From a checkpoint of a small transformer trained on Wikipedia.
Size: 12 layers, width 160, MLP 448 ReGLU, 6.2M parameters.
Each number is 50 + 12 x the weight over the matrix's rms, rounded and kept within 0 to 99. Layers, rows and columns count from 0.

# layer 3 attention output, 160x128, rms 0.179, rows 0-54, columns 0-127
59 39 56 58 64 48 65 39 40 48 59 37 55 71 56 76 66 35 53 69 34 48 40 40 52 75 70 52 41 50 52 34 54 47 37 68 40 59 76 41 39 51 66 56 46 45 73 57 39 62 61 46 57 41 36 54 57 46 59 65 41 37 46 58 51 19 64 64 54 55 45 40 29 42 38 54 54 64 60 58 69 44 66 54 29 55 42 47 42 33 60 41 63 59 45 46 37 61 39 30 44 53 34 45 42 44 65 35 48 46 53 54 54 48 55 58 70 48 29 60 46 53 28 60 44 46 66 62
60 17 44 25 46 31 41 39 44 51 42 32 47 59 62 58 45 80 39 71 64 53 69 68 39 72 36 37 27 52 63 45 54 59 38 60 57 33 72 31 39 41 32 54 27 65 58 47 52 58 41 56 46 51 45 37 44 24 39 63 34 36 40 50 57 55 47 59 42 48 48 52 49 41 69 59 53 78 26 56 51 54 49 67 32 58 54 77 64 62 56 48 64 29 59 67 71 64 66 43 55 38 33 25 71 67 39 48 28 46 33 42 48 58 36 53 36 46 52 49 65 44 46 30 61 65 52 48
50 57 50 41 45 56 62 37 76 54 51 37 54 26 67 63 37 58 60 56 41 37 56 55 54 52 63 73 39 56 49 72 44 61 47 57 45 59 42 61 42 30 42 32 57 42 53 48 53 50 62 53 42 63 48 46 42 41 53 26 49 60 45 62 56 64 46 31 58 50 40 40 55 49 61 37 32 44 43 39 53 48 70 54 45 27 46 44 43 60 56 46 39 42 55 59 35 47 73 65 48 64 30 43 54 24 40 66 53 62 48 44 57 42 43 49 63 41 55 56 82 46 52 58 64 53 54 52
47 51 63 35 39 56 48 49 57 71 56 32 43 48 44 32 64 42 40 48 62 54 51 35 56 42 44 38 47 43 62 49 39 61 52 69 70 29 47 38 48 35 38 40 57 55 49 58 58 59 50 29 36 59 40 53 59 46 29 68 46 54 44 48 46 33 58 36 29 52 45 48 46 30 47 42 30 41 58 46 51 66 52 37 55 60 58 51 71 74 50 46 29 60 48 60 61 44 38 51 57 46 43 81 41 54 53 56 37 62 43 61 72 37 37 41 48 38 55 46 42 52 50 51 44 45 40 36
26 68 16 22 70 42 33 55 49 65 46 44 47 57 61 46 42 62 51 36 29 29 39 64 58 19 64 46 34 43 36 48 43 47 52 63 57 48 39 47 71 66 60 45 40 56 47 32 44 48 38 63 59 59 64 74 69 50 71 63 50 68 61 67 43 43 46 46 24 56 27 31 47 43 24 66 46 79 24 43 51 22 41 30 45 42 37 20 44 60 70 44 49 49 38 75 55 44 27 56 63 52 47 67 63 37 78 49 19 35 67 64 64 55 23 34 57 73 50 32 37 63 24 56 13 66 79 60
47 35 59 54 53 50 63 58 70 46 54 50 43 55 54 34 27 31 50 39 65 51 59 24 44 44 52 39 34 43 46 65 43 56 79 52 39 24 63 30 37 58 74 49 43 37 71 47 36 48 68 66 59 66 41 48 24 38 63 52 43 57 50 40 35 41 49 48 62 41 54 28 35 33 47 53 40 53 47 50 69 33 54 35 58 59 60 29 85 74 44 28 30 56 54 56 62 39 54 36 55 57 61 45 66 44 71 37 54 51 40 35 64 33 53 44 48 62 64 60 48 45 46 50 36 52 56 76
47 33 62 48 58 43 71 57 70 59 37 62 57 63 65 42 73 55 68 44 41 51 66 56 44 53 45 59 37 37 55 42 56 58 61 38 68 42 50 33 09 41 51 57 48 54 30 39 45 39 41 52 51 27 56 41 49 53 57 29 39 64 51 50 77 53 47 35 42 54 54 56 51 24 49 74 27 40 45 62 42 68 52 29 39 38 40 33 53 37 54 72 53 71 26 43 68 67 45 36 44 26 52 46 43 60 64 66 45 46 38 25 42 51 49 52 57 46 29 59 46 58 59 39 55 46 60 55
44 47 53 42 44 46 58 83 49 49 70 36 46 66 64 50 34 43 53 37 52 40 32 75 43 35 46 38 38 55 41 59 53 51 61 45 59 47 62 63 39 25 68 63 33 48 63 63 42 33 41 41 59 36 35 48 39 50 57 49 34 44 35 52 62 45 64 58 50 73 50 58 49 43 50 43 45 46 42 44 42 47 43 75 52 57 43 60 49 70 60 33 43 55 52 55 59 52 54 71 73 61 58 43 42 62 47 47 62 59 74 58 57 39 61 38 64 59 46 46 55 47 84 40 53 39 51 41
42 54 65 30 31 59 64 50 39 79 60 71 41 37 54 44 60 46 16 56 31 46 45 57 40 49 59 50 44 61 64 63 32 46 64 46 54 51 59 63 78 50 42 51 38 37 52 38 63 51 45 48 68 68 52 44 35 48 51 57 43 53 25 42 62 60 49 54 50 26 30 45 46 58 53 50 50 40 63 49 39 47 46 48 42 27 44 55 58 50 44 49 43 58 51 65 60 51 62 56 40 49 67 67 52 47 40 57 43 72 37 53 52 42 60 55 33 42 37 41 52 56 16 46 48 46 52 39
47 31 51 42 54 58 63 32 54 55 37 68 51 66 65 47 46 47 54 70 49 77 46 49 56 51 47 51 59 56 40 42 49 35 52 62 47 43 42 34 45 48 46 36 48 35 23 45 74 43 71 54 57 52 74 41 48 58 47 30 50 62 57 40 48 41 73 52 50 53 56 44 53 56 31 50 62 48 39 56 54 44 40 42 37 19 61 46 53 48 45 50 67 69 52 47 52 54 41 45 34 56 54 62 64 62 64 49 44 38 63 31 54 63 33 56 51 60 60 43 44 44 59 45 55 50 44 53
46 49 55 74 50 45 14 32 56 45 35 61 60 53 40 50 49 51 46 48 42 48 56 37 60 46 55 51 51 63 30 44 50 46 57 33 46 56 62 50 50 51 36 43 48 46 57 56 49 41 52 44 44 64 40 41 39 57 52 59 53 57 53 32 62 64 42 85 57 72 47 55 50 57 56 39 44 46 60 49 37 59 44 58 69 57 53 62 64 55 34 58 53 58 41 44 53 36 61 69 58 49 48 48 48 66 62 55 49 37 48 54 56 34 45 55 47 59 48 50 50 45 41 50 42 52 33 56
54 48 25 63 51 39 44 52 57 48 57 41 54 48 45 55 54 30 64 61 56 63 29 49 37 45 52 80 61 44 39 54 53 39 38 50 59 58 67 49 52 43 63 49 37 36 45 27 57 49 32 31 57 49 70 65 33 55 49 48 54 36 37 50 30 49 41 55 45 43 56 44 57 56 67 39 45 64 52 61 47 47 41 57 66 40 52 74 48 40 50 47 76 41 44 47 41 43 45 53 35 49 47 60 67 45 58 30 44 38 41 50 36 60 64 52 24 61 58 46 51 31 52 57 51 39 61 51
33 58 49 38 42 75 68 65 42 55 43 53 70 61 46 55 46 48 37 52 37 33 46 50 74 63 52 63 50 60 37 54 52 36 23 51 48 50 51 50 54 40 63 54 40 32 44 62 49 36 67 45 50 34 56 26 51 37 56 71 43 53 63 36 41 38 37 48 42 52 52 51 43 66 41 57 37 57 72 52 50 71 57 59 46 30 50 40 42 52 43 61 40 37 52 38 58 41 50 51 52 48 50 35 59 66 42 27 69 58 57 39 59 57 51 51 48 25 27 56 49 42 52 68 40 65 61 40
49 37 43 43 59 42 69 61 30 52 65 37 43 62 45 48 36 41 58 47 48 35 58 47 44 51 50 59 64 43 44 58 51 63 59 40 80 32 46 40 73 40 41 59 62 64 61 50 47 44 38 43 33 67 44 56 66 44 29 68 37 51 55 45 53 51 63 46 43 57 50 55 47 35 70 63 49 54 25 39 52 46 33 65 59 79 45 49 49 67 65 44 45 40 56 57 61 55 47 14 56 39 41 59 60 51 42 43 71 60 49 32 54 49 45 44 54 49 71 38 62 70 60 56 44 43 32 59
79 59 54 46 34 71 50 40 39 52 58 46 70 48 35 56 50 39 38 59 39 46 58 40 59 72 70 32 49 54 76 55 66 46 56 40 40 55 69 51 42 40 45 45 83 69 46 47 33 20 41 62 57 35 54 75 34 60 41 57 49 47 40 71 54 57 44 66 40 39 47 59 72 26 29 40 39 59 61 39 42 59 64 40 31 63 43 33 44 59 56 46 41 29 39 57 37 44 47 54 35 55 50 52 26 53 54 70 51 43 32 49 48 50 51 43 48 39 49 43 74 53 37 54 44 47 48 40
51 65 72 41 63 58 29 50 31 61 58 46 67 62 65 50 47 35 31 62 51 53 38 41 43 51 26 39 70 54 61 42 47 59 42 53 42 47 56 30 57 49 67 49 38 51 37 55 47 59 57 23 59 44 59 59 64 56 41 59 39 43 47 69 65 50 62 51 38 49 63 60 68 49 42 49 58 49 50 65 44 47 53 54 56 33 45 57 66 39 52 40 45 44 59 56 44 44 51 48 37 49 40 52 52 72 62 55 51 62 34 43 30 70 40 63 51 58 43 68 47 49 42 72 39 44 58 31
67 55 42 47 45 30 34 63 60 42 53 59 67 42 47 53 27 36 42 74 51 41 80 47 21 39 28 53 23 41 38 44 50 65 32 61 32 56 35 59 40 36 58 53 59 44 52 54 64 81 50 55 46 44 68 34 68 53 65 56 66 53 29 42 52 54 41 27 31 30 44 51 55 39 62 47 38 63 47 35 64 48 49 61 31 46 66 48 49 54 55 42 48 58 44 42 54 42 41 65 44 55 65 35 66 54 55 64 56 52 31 50 77 62 33 34 33 60 43 65 50 32 28 47 62 34 34 50
51 41 55 52 53 63 55 58 36 19 59 68 65 36 39 40 52 64 45 55 56 52 44 48 73 45 38 44 44 52 55 59 64 48 59 46 75 78 62 33 78 70 38 56 44 62 79 40 30 50 56 54 45 53 49 59 63 43 62 59 44 47 38 54 50 51 30 55 64 57 74 55 56 50 53 51 56 65 41 46 34 53 35 69 48 41 40 41 45 71 60 58 52 62 46 47 34 43 64 43 71 30 33 61 41 58 58 56 55 39 41 46 47 26 61 59 45 45 49 61 44 44 41 48 43 45 39 72
66 37 53 34 41 57 56 63 46 47 49 38 56 52 34 49 68 40 55 51 57 62 34 38 47 66 63 59 45 63 32 40 55 53 60 59 44 28 39 29 41 52 49 64 37 69 29 48 44 38 67 62 51 45 45 36 33 70 77 50 61 66 45 61 47 43 44 74 65 25 24 69 44 43 45 42 36 58 67 57 50 56 43 37 56 32 56 41 55 61 36 39 44 65 30 62 35 59 63 68 47 57 46 65 39 77 63 21 63 35 55 63 49 58 40 43 50 50 39 35 35 55 45 72 58 43 55 40
25 44 36 38 68 74 51 44 41 46 68 43 35 46 50 61 64 37 43 60 47 49 37 40 50 60 76 39 38 47 60 46 62 52 39 46 49 30 39 68 33 44 57 42 39 33 33 43 59 49 60 34 43 46 39 55 47 83 60 49 50 52 45 59 36 18 40 50 42 62 57 65 65 48 47 43 51 60 51 43 47 33 39 51 73 70 52 49 60 41 58 45 45 50 55 40 35 49 42 61 61 41 34 42 71 55 75 38 60 47 74 33 41 32 60 23 59 35 44 44 58 57 51 53 52 52 46 43
50 54 54 54 83 53 59 40 49 50 77 43 43 59 35 64 28 41 42 60 48 54 45 34 44 40 45 52 67 46 60 28 49 41 60 55 22 41 45 47 47 48 51 25 52 68 62 57 26 53 47 59 39 53 79 67 43 42 39 48 41 56 61 51 61 37 68 54 63 70 64 29 49 43 41 38 44 49 46 48 61 34 60 59 35 56 44 50 54 83 71 43 39 30 44 56 49 57 59 58 33 53 49 67 31 52 55 58 68 47 44 65 45 62 35 29 47 54 63 41 47 49 74 51 45 56 58 63
48 66 29 63 21 41 36 47 55 58 81 54 47 54 58 51 52 47 54 43 80 62 48 67 36 62 53 54 63 52 59 43 60 34 48 58 51 66 59 46 54 64 46 54 73 52 52 50 44 57 51 37 44 50 52 35 53 43 49 38 71 36 32 41 50 41 60 42 47 56 42 58 64 63 58 61 38 56 51 42 50 48 60 44 29 51 41 48 36 50 55 54 61 62 42 35 41 48 40 47 39 37 49 56 79 47 53 74 42 56 28 38 49 38 53 65 56 51 65 29 28 44 62 31 84 43 42 51
43 72 55 67 51 40 54 59 66 42 56 57 57 46 54 48 49 26 45 51 79 60 54 61 50 65 49 54 50 62 40 51 47 40 44 67 41 58 51 49 30 49 40 44 46 42 56 33 55 58 68 37 53 53 39 49 57 49 50 66 50 58 59 35 39 33 60 38 62 51 53 61 62 58 51 34 49 43 54 47 53 56 56 58 47 37 50 48 40 48 53 66 48 46 51 70 57 35 54 48 51 48 33 35 58 53 30 56 49 58 64 34 58 60 71 59 56 57 68 34 52 34 52 33 51 44 43 47
36 43 30 56 59 59 47 55 44 37 33 50 34 61 41 42 36 54 36 50 34 45 64 37 51 25 58 51 39 40 28 22 27 71 64 50 53 42 57 57 45 43 38 34 49 24 51 58 45 51 56 57 37 38 48 49 46 45 34 52 43 45 34 57 64 47 43 45 56 34 56 48 55 64 50 70 46 51 47 45 43 39 60 53 50 51 50 49 50 52 41 66 38 59 41 56 65 72 36 53 59 42 29 51 67 56 62 37 57 54 40 45 63 55 53 49 46 70 51 65 47 69 63 56 19 64 35 49
48 61 48 56 40 35 51 42 53 48 49 64 29 63 53 57 44 61 56 59 46 57 39 46 70 44 38 64 44 53 48 61 42 59 53 51 52 54 68 41 41 20 57 56 42 71 61 37 43 77 87 64 49 71 63 56 68 45 49 38 46 57 55 42 52 45 54 42 32 59 67 58 60 36 62 16 36 57 57 56 44 50 49 43 50 43 57 57 64 57 39 49 53 52 60 43 44 52 66 50 57 49 32 61 51 55 21 33 51 45 79 52 62 51 33 53 54 57 47 65 35 33 67 38 44 57 72 85
63 45 52 64 43 52 45 41 51 56 53 49 40 43 54 40 54 41 52 51 36 54 58 33 33 57 45 56 42 52 57 34 36 78 45 63 44 55 44 46 50 51 50 61 56 62 20 37 47 51 67 59 57 64 59 43 34 35 64 55 50 38 34 62 44 35 42 46 58 53 60 61 41 38 61 52 50 55 57 28 38 33 62 39 49 56 55 61 49 49 42 38 70 33 50 55 53 50 45 48 54 57 43 53 52 50 45 30 44 55 38 61 55 75 38 49 41 63 48 45 54 45 43 55 61 53 36 52
48 37 60 55 64 40 53 69 52 44 21 58 24 41 62 50 50 41 50 47 30 60 31 67 57 38 55 46 69 44 30 63 72 29 49 49 58 62 53 51 50 46 48 59 67 58 70 59 49 46 47 68 48 50 38 47 26 81 64 73 54 42 55 40 58 70 40 40 78 51 77 62 55 63 51 47 21 42 41 57 34 57 65 46 44 58 37 53 24 43 30 51 67 69 50 48 46 50 54 47 59 48 50 45 58 66 64 44 66 63 67 60 36 36 54 77 54 45 35 50 45 45 64 50 46 54 40 47
43 52 56 73 54 44 46 67 45 51 45 58 74 43 42 59 55 47 53 53 41 46 34 60 71 69 44 21 18 24 49 52 59 61 54 32 42 55 35 29 40 37 43 38 46 56 45 47 34 51 38 64 55 41 47 38 30 53 45 52 44 57 49 42 54 37 67 62 66 64 57 40 56 50 50 48 53 32 80 35 71 46 25 63 56 45 40 57 48 23 63 72 67 49 44 43 54 33 25 59 65 39 52 39 52 57 45 54 25 49 55 66 68 57 38 49 39 44 36 64 39 19 60 59 52 65 47 53
40 35 51 65 23 48 40 59 51 52 77 44 49 51 44 51 41 66 39 43 71 53 56 46 71 45 46 36 49 55 57 52 39 56 41 57 39 53 63 83 26 49 54 56 76 59 44 38 24 54 40 46 78 63 47 67 31 53 40 57 51 47 45 48 45 55 50 68 52 59 48 60 57 52 54 50 53 50 43 39 42 37 63 43 50 59 53 57 63 59 39 30 72 59 60 60 61 37 64 63 27 42 56 48 30 17 66 80 45 53 39 47 44 29 54 44 54 58 43 54 57 44 48 44 57 35 45 48
53 58 84 48 32 68 31 49 56 64 31 65 58 59 53 16 48 27 66 58 54 35 52 59 41 39 47 51 56 66 54 36 45 39 60 38 76 52 55 43 53 63 16 49 64 60 34 25 63 58 73 35 55 38 57 59 61 31 55 37 53 46 74 35 57 61 54 60 47 27 52 59 58 64 47 32 29 17 63 70 32 60 46 54 31 41 83 68 64 48 27 51 47 52 30 39 68 55 51 56 67 49 43 38 47 61 40 76 38 53 61 62 34 64 44 60 62 54 35 46 65 41 40 38 39 39 40 42
53 66 38 61 32 51 45 26 41 64 64 44 59 50 51 30 52 51 52 58 41 56 62 39 53 57 66 51 37 59 47 53 67 32 49 60 31 69 54 38 54 39 54 43 60 62 49 38 62 57 36 65 59 59 47 45 73 57 49 73 36 51 45 29 45 14 46 27 43 51 44 59 45 43 59 31 74 57 45 48 68 53 45 62 54 57 36 62 48 40 59 53 61 51 47 41 40 47 76 51 39 48 75 49 41 64 40 51 72 47 41 61 45 58 34 43 45 33 46 72 57 31 32 55 59 63 49 51
33 42 40 55 56 68 49 51 38 64 33 49 40 35 39 66 68 34 54 51 72 46 65 44 69 44 59 32 32 66 46 30 31 60 51 56 61 50 55 27 51 69 57 75 52 42 56 73 56 40 37 51 51 61 49 25 37 70 46 20 40 46 65 48 58 58 25 65 45 32 41 31 34 72 39 66 62 47 62 54 45 28 59 59 51 49 42 40 40 48 62 50 65 60 48 29 47 35 65 45 46 49 36 35 39 38 58 55 34 56 70 54 55 36 50 61 46 56 30 46 37 63 64 52 67 42 57 34
48 67 59 53 43 49 54 39 51 59 54 57 36 64 59 49 45 55 40 49 76 53 52 45 55 60 53 45 70 62 54 28 53 30 58 47 29 54 64 44 51 58 33 48 44 48 34 53 48 61 67 64 51 47 60 48 40 36 57 56 77 33 66 37 58 43 50 61 55 40 53 59 57 50 47 44 50 41 74 34 59 30 55 62 48 41 84 47 70 45 45 47 74 48 36 72 39 51 48 40 27 46 57 40 61 37 48 43 38 51 73 48 57 30 45 70 47 53 64 35 66 40 51 48 45 47 55 49
18 49 42 64 30 45 60 62 80 30 63 35 41 70 67 41 57 61 54 58 56 49 38 49 77 54 37 19 57 60 56 60 61 51 46 53 59 38 34 51 65 57 40 60 73 47 38 53 32 57 54 45 46 46 49 62 34 64 64 55 42 66 46 57 74 41 48 49 41 58 53 66 52 61 50 52 24 42 47 45 68 44 63 44 54 36 64 33 73 58 46 53 43 43 48 34 40 41 54 53 67 38 31 64 40 48 57 45 43 47 55 70 52 40 60 37 73 46 61 43 49 49 48 50 59 46 78 43
53 57 65 32 32 66 52 53 30 71 53 80 46 58 62 46 59 54 68 57 53 35 34 72 36 47 46 62 60 40 62 47 47 35 35 48 69 59 65 38 66 71 70 48 72 31 30 54 49 65 25 49 52 36 46 45 58 56 56 53 62 79 43 65 49 33 34 48 36 45 49 27 45 40 36 32 61 48 64 59 35 52 43 68 58 38 40 40 59 44 64 42 48 27 56 28 50 40 48 62 50 49 59 43 26 56 73 54 30 48 38 65 54 63 61 62 57 20 49 53 38 58 39 42 75 50 46 53
55 39 47 56 62 45 50 44 46 47 40 63 69 41 51 53 34 48 37 63 32 46 30 62 43 60 26 71 59 57 47 36 43 49 45 53 45 42 45 38 33 23 53 42 50 42 58 56 62 31 65 54 63 51 57 28 55 53 39 74 49 50 63 45 44 73 43 34 60 27 38 24 45 71 43 55 52 51 33 58 55 55 58 51 26 40 53 65 36 56 50 47 66 46 31 52 57 47 58 62 53 56 47 38 61 63 29 34 35 23 54 31 57 42 52 32 41 57 37 50 47 22 45 52 44 55 34 64
46 51 49 70 64 35 30 53 52 29 52 68 48 46 55 59 68 43 29 45 58 75 59 31 36 57 43 68 50 40 60 53 33 40 39 40 28 46 61 51 72 62 61 63 64 46 40 41 47 56 54 72 34 69 32 52 33 20 61 45 40 63 55 53 39 69 52 49 42 42 61 29 56 65 50 59 39 69 69 68 40 34 51 60 62 58 57 61 64 62 44 82 45 40 28 29 59 54 65 47 68 54 34 40 82 48 47 59 36 43 34 42 59 32 43 69 39 50 32 33 63 32 64 47 55 53 53 46
25 50 32 75 50 57 42 31 39 52 23 50 65 54 53 37 65 42 34 73 44 46 46 58 48 41 63 62 55 35 62 36 55 58 63 75 61 60 57 52 60 33 51 39 30 56 71 47 41 56 32 39 48 60 48 49 32 49 55 37 51 69 58 43 37 55 53 45 44 32 37 44 57 67 65 61 50 45 52 69 46 57 48 42 46 34 38 47 39 54 57 66 43 70 47 14 55 41 66 58 60 57 56 56 59 61 47 38 46 39 37 50 65 59 65 35 52 61 50 43 69 55 49 33 46 42 66 50
36 63 56 48 51 37 58 30 45 49 77 48 37 55 54 40 79 40 46 61 22 71 63 46 54 32 45 33 40 49 43 72 45 46 51 31 67 64 61 65 58 53 50 38 42 60 39 45 38 62 53 41 40 32 67 32 52 48 64 36 61 63 42 52 52 57 39 62 59 73 51 69 46 19 36 53 51 68 46 43 63 34 72 40 64 39 28 36 51 37 46 35 44 24 44 57 38 48 44 53 57 69 67 57 43 67 39 61 37 65 65 48 49 59 76 30 44 45 42 39 39 49 48 40 54 50 51 62
56 35 30 49 29 52 52 57 36 60 67 31 37 45 42 60 44 28 80 53 34 72 41 47 45 34 39 54 41 38 37 65 61 64 47 61 50 60 57 56 63 67 46 56 44 50 32 49 53 66 63 49 55 30 40 50 39 62 30 36 46 28 35 31 42 45 36 66 29 48 49 42 37 42 52 47 61 42 50 41 27 48 42 56 77 43 51 60 42 36 58 40 59 49 52 42 33 53 61 48 74 46 43 60 44 71 60 50 55 55 39 32 23 62 48 77 66 51 37 35 31 43 57 47 61 25 50 39
52 80 46 43 34 63 53 35 15 42 47 35 62 49 53 69 55 44 66 38 40 47 75 55 76 66 45 40 53 43 32 64 44 33 65 57 43 72 58 57 44 56 40 56 41 52 45 32 47 45 43 47 39 59 38 18 46 52 61 42 36 56 52 44 61 38 47 88 39 44 52 49 50 63 56 54 54 49 59 46 39 63 55 42 47 39 61 58 52 32 72 51 49 67 41 51 27 44 39 37 58 47 51 41 47 38 49 53 62 61 61 58 55 26 55 45 57 57 60 34 46 66 61 59 53 55 58 40
51 65 45 45 32 52 52 62 42 30 55 36 62 40 62 42 66 54 34 60 49 63 49 43 62 34 28 59 71 58 66 42 28 57 27 46 55 45 50 43 45 62 46 43 57 48 66 46 46 48 46 70 46 51 51 64 36 62 63 63 64 54 52 40 42 58 40 47 43 38 60 57 38 43 62 47 57 50 61 41 64 57 36 44 47 42 54 47 35 42 60 50 44 53 51 40 44 55 54 44 33 41 71 56 48 40 72 38 59 39 48 67 34 58 51 31 53 43 44 66 68 44 49 48 61 53 43 71
52 47 78 35 51 28 94 37 50 47 32 45 60 71 45 69 61 43 36 39 51 54 41 36 49 37 43 63 48 55 45 42 31 43 60 36 36 70 64 46 58 19 54 42 61 56 55 60 43 52 25 42 65 47 43 30 34 40 43 67 67 57 58 49 29 66 49 44 78 29 44 44 42 45 51 48 41 52 55 60 39 61 61 42 41 78 56 51 75 68 30 54 44 58 47 46 50 49 36 67 35 51 66 46 60 58 51 57 47 74 70 62 50 50 52 37 45 37 48 60 41 55 35 57 28 44 45 56
55 64 52 39 49 25 43 37 39 51 46 54 55 61 21 51 73 54 54 47 46 51 38 31 43 52 51 42 55 50 36 51 45 39 42 65 52 42 38 29 71 36 36 48 48 48 50 56 45 67 62 70 50 47 39 32 40 54 43 49 60 63 55 39 47 48 59 29 61 47 43 54 68 35 41 59 68 48 62 57 69 46 44 48 54 39 48 31 31 36 45 72 50 50 49 40 33 46 59 34 58 48 46 57 66 67 58 33 34 58 56 35 55 57 41 61 44 39 67 56 36 64 32 65 39 47 20 32
44 36 49 48 39 44 72 51 61 53 43 67 36 46 42 45 34 53 46 61 31 33 54 57 53 61 32 62 47 48 56 53 50 43 65 64 56 43 58 38 69 71 49 60 50 40 63 49 29 46 57 52 65 59 42 28 42 42 39 55 48 37 48 59 34 38 35 50 59 21 74 51 26 43 65 53 63 61 47 58 51 51 74 63 51 27 55 68 40 44 38 47 46 55 47 57 65 59 63 44 68 45 53 67 51 41 50 59 59 48 45 58 50 48 49 38 56 39 67 31 60 55 54 51 43 56 31 58
40 62 41 57 48 47 48 64 51 60 33 53 46 43 66 49 49 77 35 45 39 47 76 29 31 73 23 57 53 49 56 65 57 49 58 34 43 45 39 43 65 53 54 68 63 29 50 41 52 71 55 45 67 47 54 57 36 38 64 55 48 46 31 46 29 41 40 38 57 22 52 32 58 55 45 65 36 43 54 56 50 33 56 44 45 33 49 50 47 31 29 57 49 52 46 51 33 44 49 33 45 68 56 40 61 43 55 44 51 84 44 50 56 45 20 32 59 32 38 43 66 40 56 42 49 64 48 69
68 36 41 51 42 64 41 35 51 41 36 39 65 61 47 59 62 36 38 57 16 61 49 28 35 33 76 42 58 56 37 61 25 39 40 35 57 32 64 63 48 61 46 46 22 47 65 51 39 45 55 44 67 53 47 52 62 38 34 60 36 70 53 46 69 51 39 49 52 49 43 72 47 43 26 76 53 33 60 58 42 53 65 47 76 49 45 69 54 41 46 49 53 51 41 48 61 24 48 56 63 68 53 46 65 37 72 51 78 36 60 33 45 72 62 68 65 29 56 46 70 41 36 52 39 43 45 52
44 50 62 54 45 34 58 21 51 80 53 48 41 30 48 42 62 43 47 44 30 41 73 52 55 36 47 42 38 33 65 55 49 45 56 62 54 29 72 48 38 49 44 81 53 49 52 61 41 43 51 68 39 51 54 75 38 45 61 52 60 63 69 46 52 61 35 58 58 50 67 61 56 52 43 55 47 51 51 54 78 70 47 27 53 53 63 48 65 53 70 58 61 38 54 61 63 35 76 44 39 51 74 68 65 53 47 49 44 55 39 46 47 64 60 42 43 41 31 34 47 55 36 49 54 50 40 48
57 38 60 60 45 42 50 51 32 30 56 31 48 60 53 66 38 51 79 49 28 53 53 41 49 73 36 54 56 27 57 05 52 52 64 48 43 44 45 41 47 63 72 59 38 42 58 40 53 54 42 48 33 47 53 52 71 52 55 49 50 58 62 45 60 38 73 65 48 47 65 51 24 57 54 76 55 44 42 19 58 36 63 55 41 48 48 41 72 31 57 43 52 44 49 36 37 62 50 42 54 45 50 56 49 22 49 44 47 30 46 54 63 34 09 55 55 68 57 63 54 71 48 43 41 36 61 53
54 38 66 31 56 70 14 39 51 46 58 67 37 58 46 39 37 52 46 64 38 64 65 62 48 43 53 55 26 34 36 24 53 41 57 53 38 66 51 41 58 40 64 69 59 46 29 52 62 65 38 69 24 48 34 58 53 28 41 72 36 62 55 66 54 52 34 44 60 46 69 57 34 65 41 45 61 28 64 51 62 66 63 53 45 38 44 46 58 54 30 33 62 38 51 50 57 70 60 66 54 29 43 53 46 26 68 46 49 48 59 39 48 63 34 44 41 53 53 65 62 61 21 48 42 59 52 40
56 70 47 63 46 64 52 65 53 47 57 47 55 58 67 40 54 51 51 59 54 50 45 44 37 70 38 42 49 37 30 47 41 68 59 40 36 44 71 54 43 57 48 31 61 53 45 53 44 47 80 39 75 74 72 54 41 49 39 41 57 39 82 31 53 50 73 39 34 23 66 54 56 48 41 47 41 66 59 48 49 57 49 50 59 64 53 55 71 64 52 39 33 59 55 60 50 38 74 47 38 56 64 42 42 29 59 67 28 38 50 62 64 60 52 57 65 69 57 46 50 51 62 45 49 50 55 55
30 35 33 70 39 51 39 56 33 56 45 43 44 50 62 67 61 68 47 65 57 20 75 48 41 40 51 58 29 25 45 51 39 48 39 58 56 58 54 59 69 60 53 51 22 53 51 45 52 18 64 54 53 47 53 45 52 75 65 41 64 51 57 49 64 48 58 42 65 65 42 56 41 56 61 58 49 44 56 39 68 67 21 77 61 36 34 51 38 42 40 74 39 43 83 51 39 32 45 44 40 61 49 65 53 51 57 49 30 43 28 55 42 26 49 38 41 44 44 52 50 46 77 48 57 39 51 55
64 40 61 50 50 33 41 54 47 50 37 52 33 43 54 44 40 44 67 56 61 44 59 32 59 29 42 53 58 40 49 56 54 65 44 55 65 56 50 51 49 43 50 40 46 52 45 36 72 44 45 46 65 40 26 33 47 59 42 65 45 55 58 44 44 42 34 44 49 54 45 55 28 53 58 56 68 51 58 45 44 46 51 49 63 29 29 49 50 49 24 46 57 61 54 34 50 35 38 48 65 44 52 36 37 56 44 58 35 42 67 49 48 68 47 33 39 44 54 58 69 47 62 41 41 49 50 46
69 36 37 48 55 31 38 28 62 38 56 46 53 45 44 47 36 38 41 60 78 58 66 60 40 36 76 37 53 45 49 46 60 42 64 59 44 54 41 45 58 50 32 69 73 55 37 42 42 61 32 59 49 71 30 51 51 45 39 52 63 67 18 19 47 72 28 78 49 50 47 60 48 67 51 48 35 39 70 39 52 40 52 56 65 51 52 52 36 34 68 81 49 65 43 68 51 57 63 58 65 49 66 42 48 46 41 70 48 68 54 75 51 71 53 50 46 49 75 67 70 62 23 37 49 36 68 52
64 70 62 63 56 62 70 56 57 48 44 67 51 48 67 60 63 41 27 46 49 47 51 41 67 37 45 52 32 15 49 48 42 53 27 43 63 44 69 18 55 44 58 52 47 50 53 52 45 52 68 45 44 50 62 68 39 73 71 58 39 42 47 38 42 59 75 55 27 56 68 58 45 60 41 52 45 58 60 52 48 29 59 51 44 41 45 57 27 41 46 42 56 39 50 61 62 68 75 50 42 66 55 54 58 49 50 51 23 59 59 81 51 47 45 57 38 54 29 57 59 56 61 47 29 48 60 37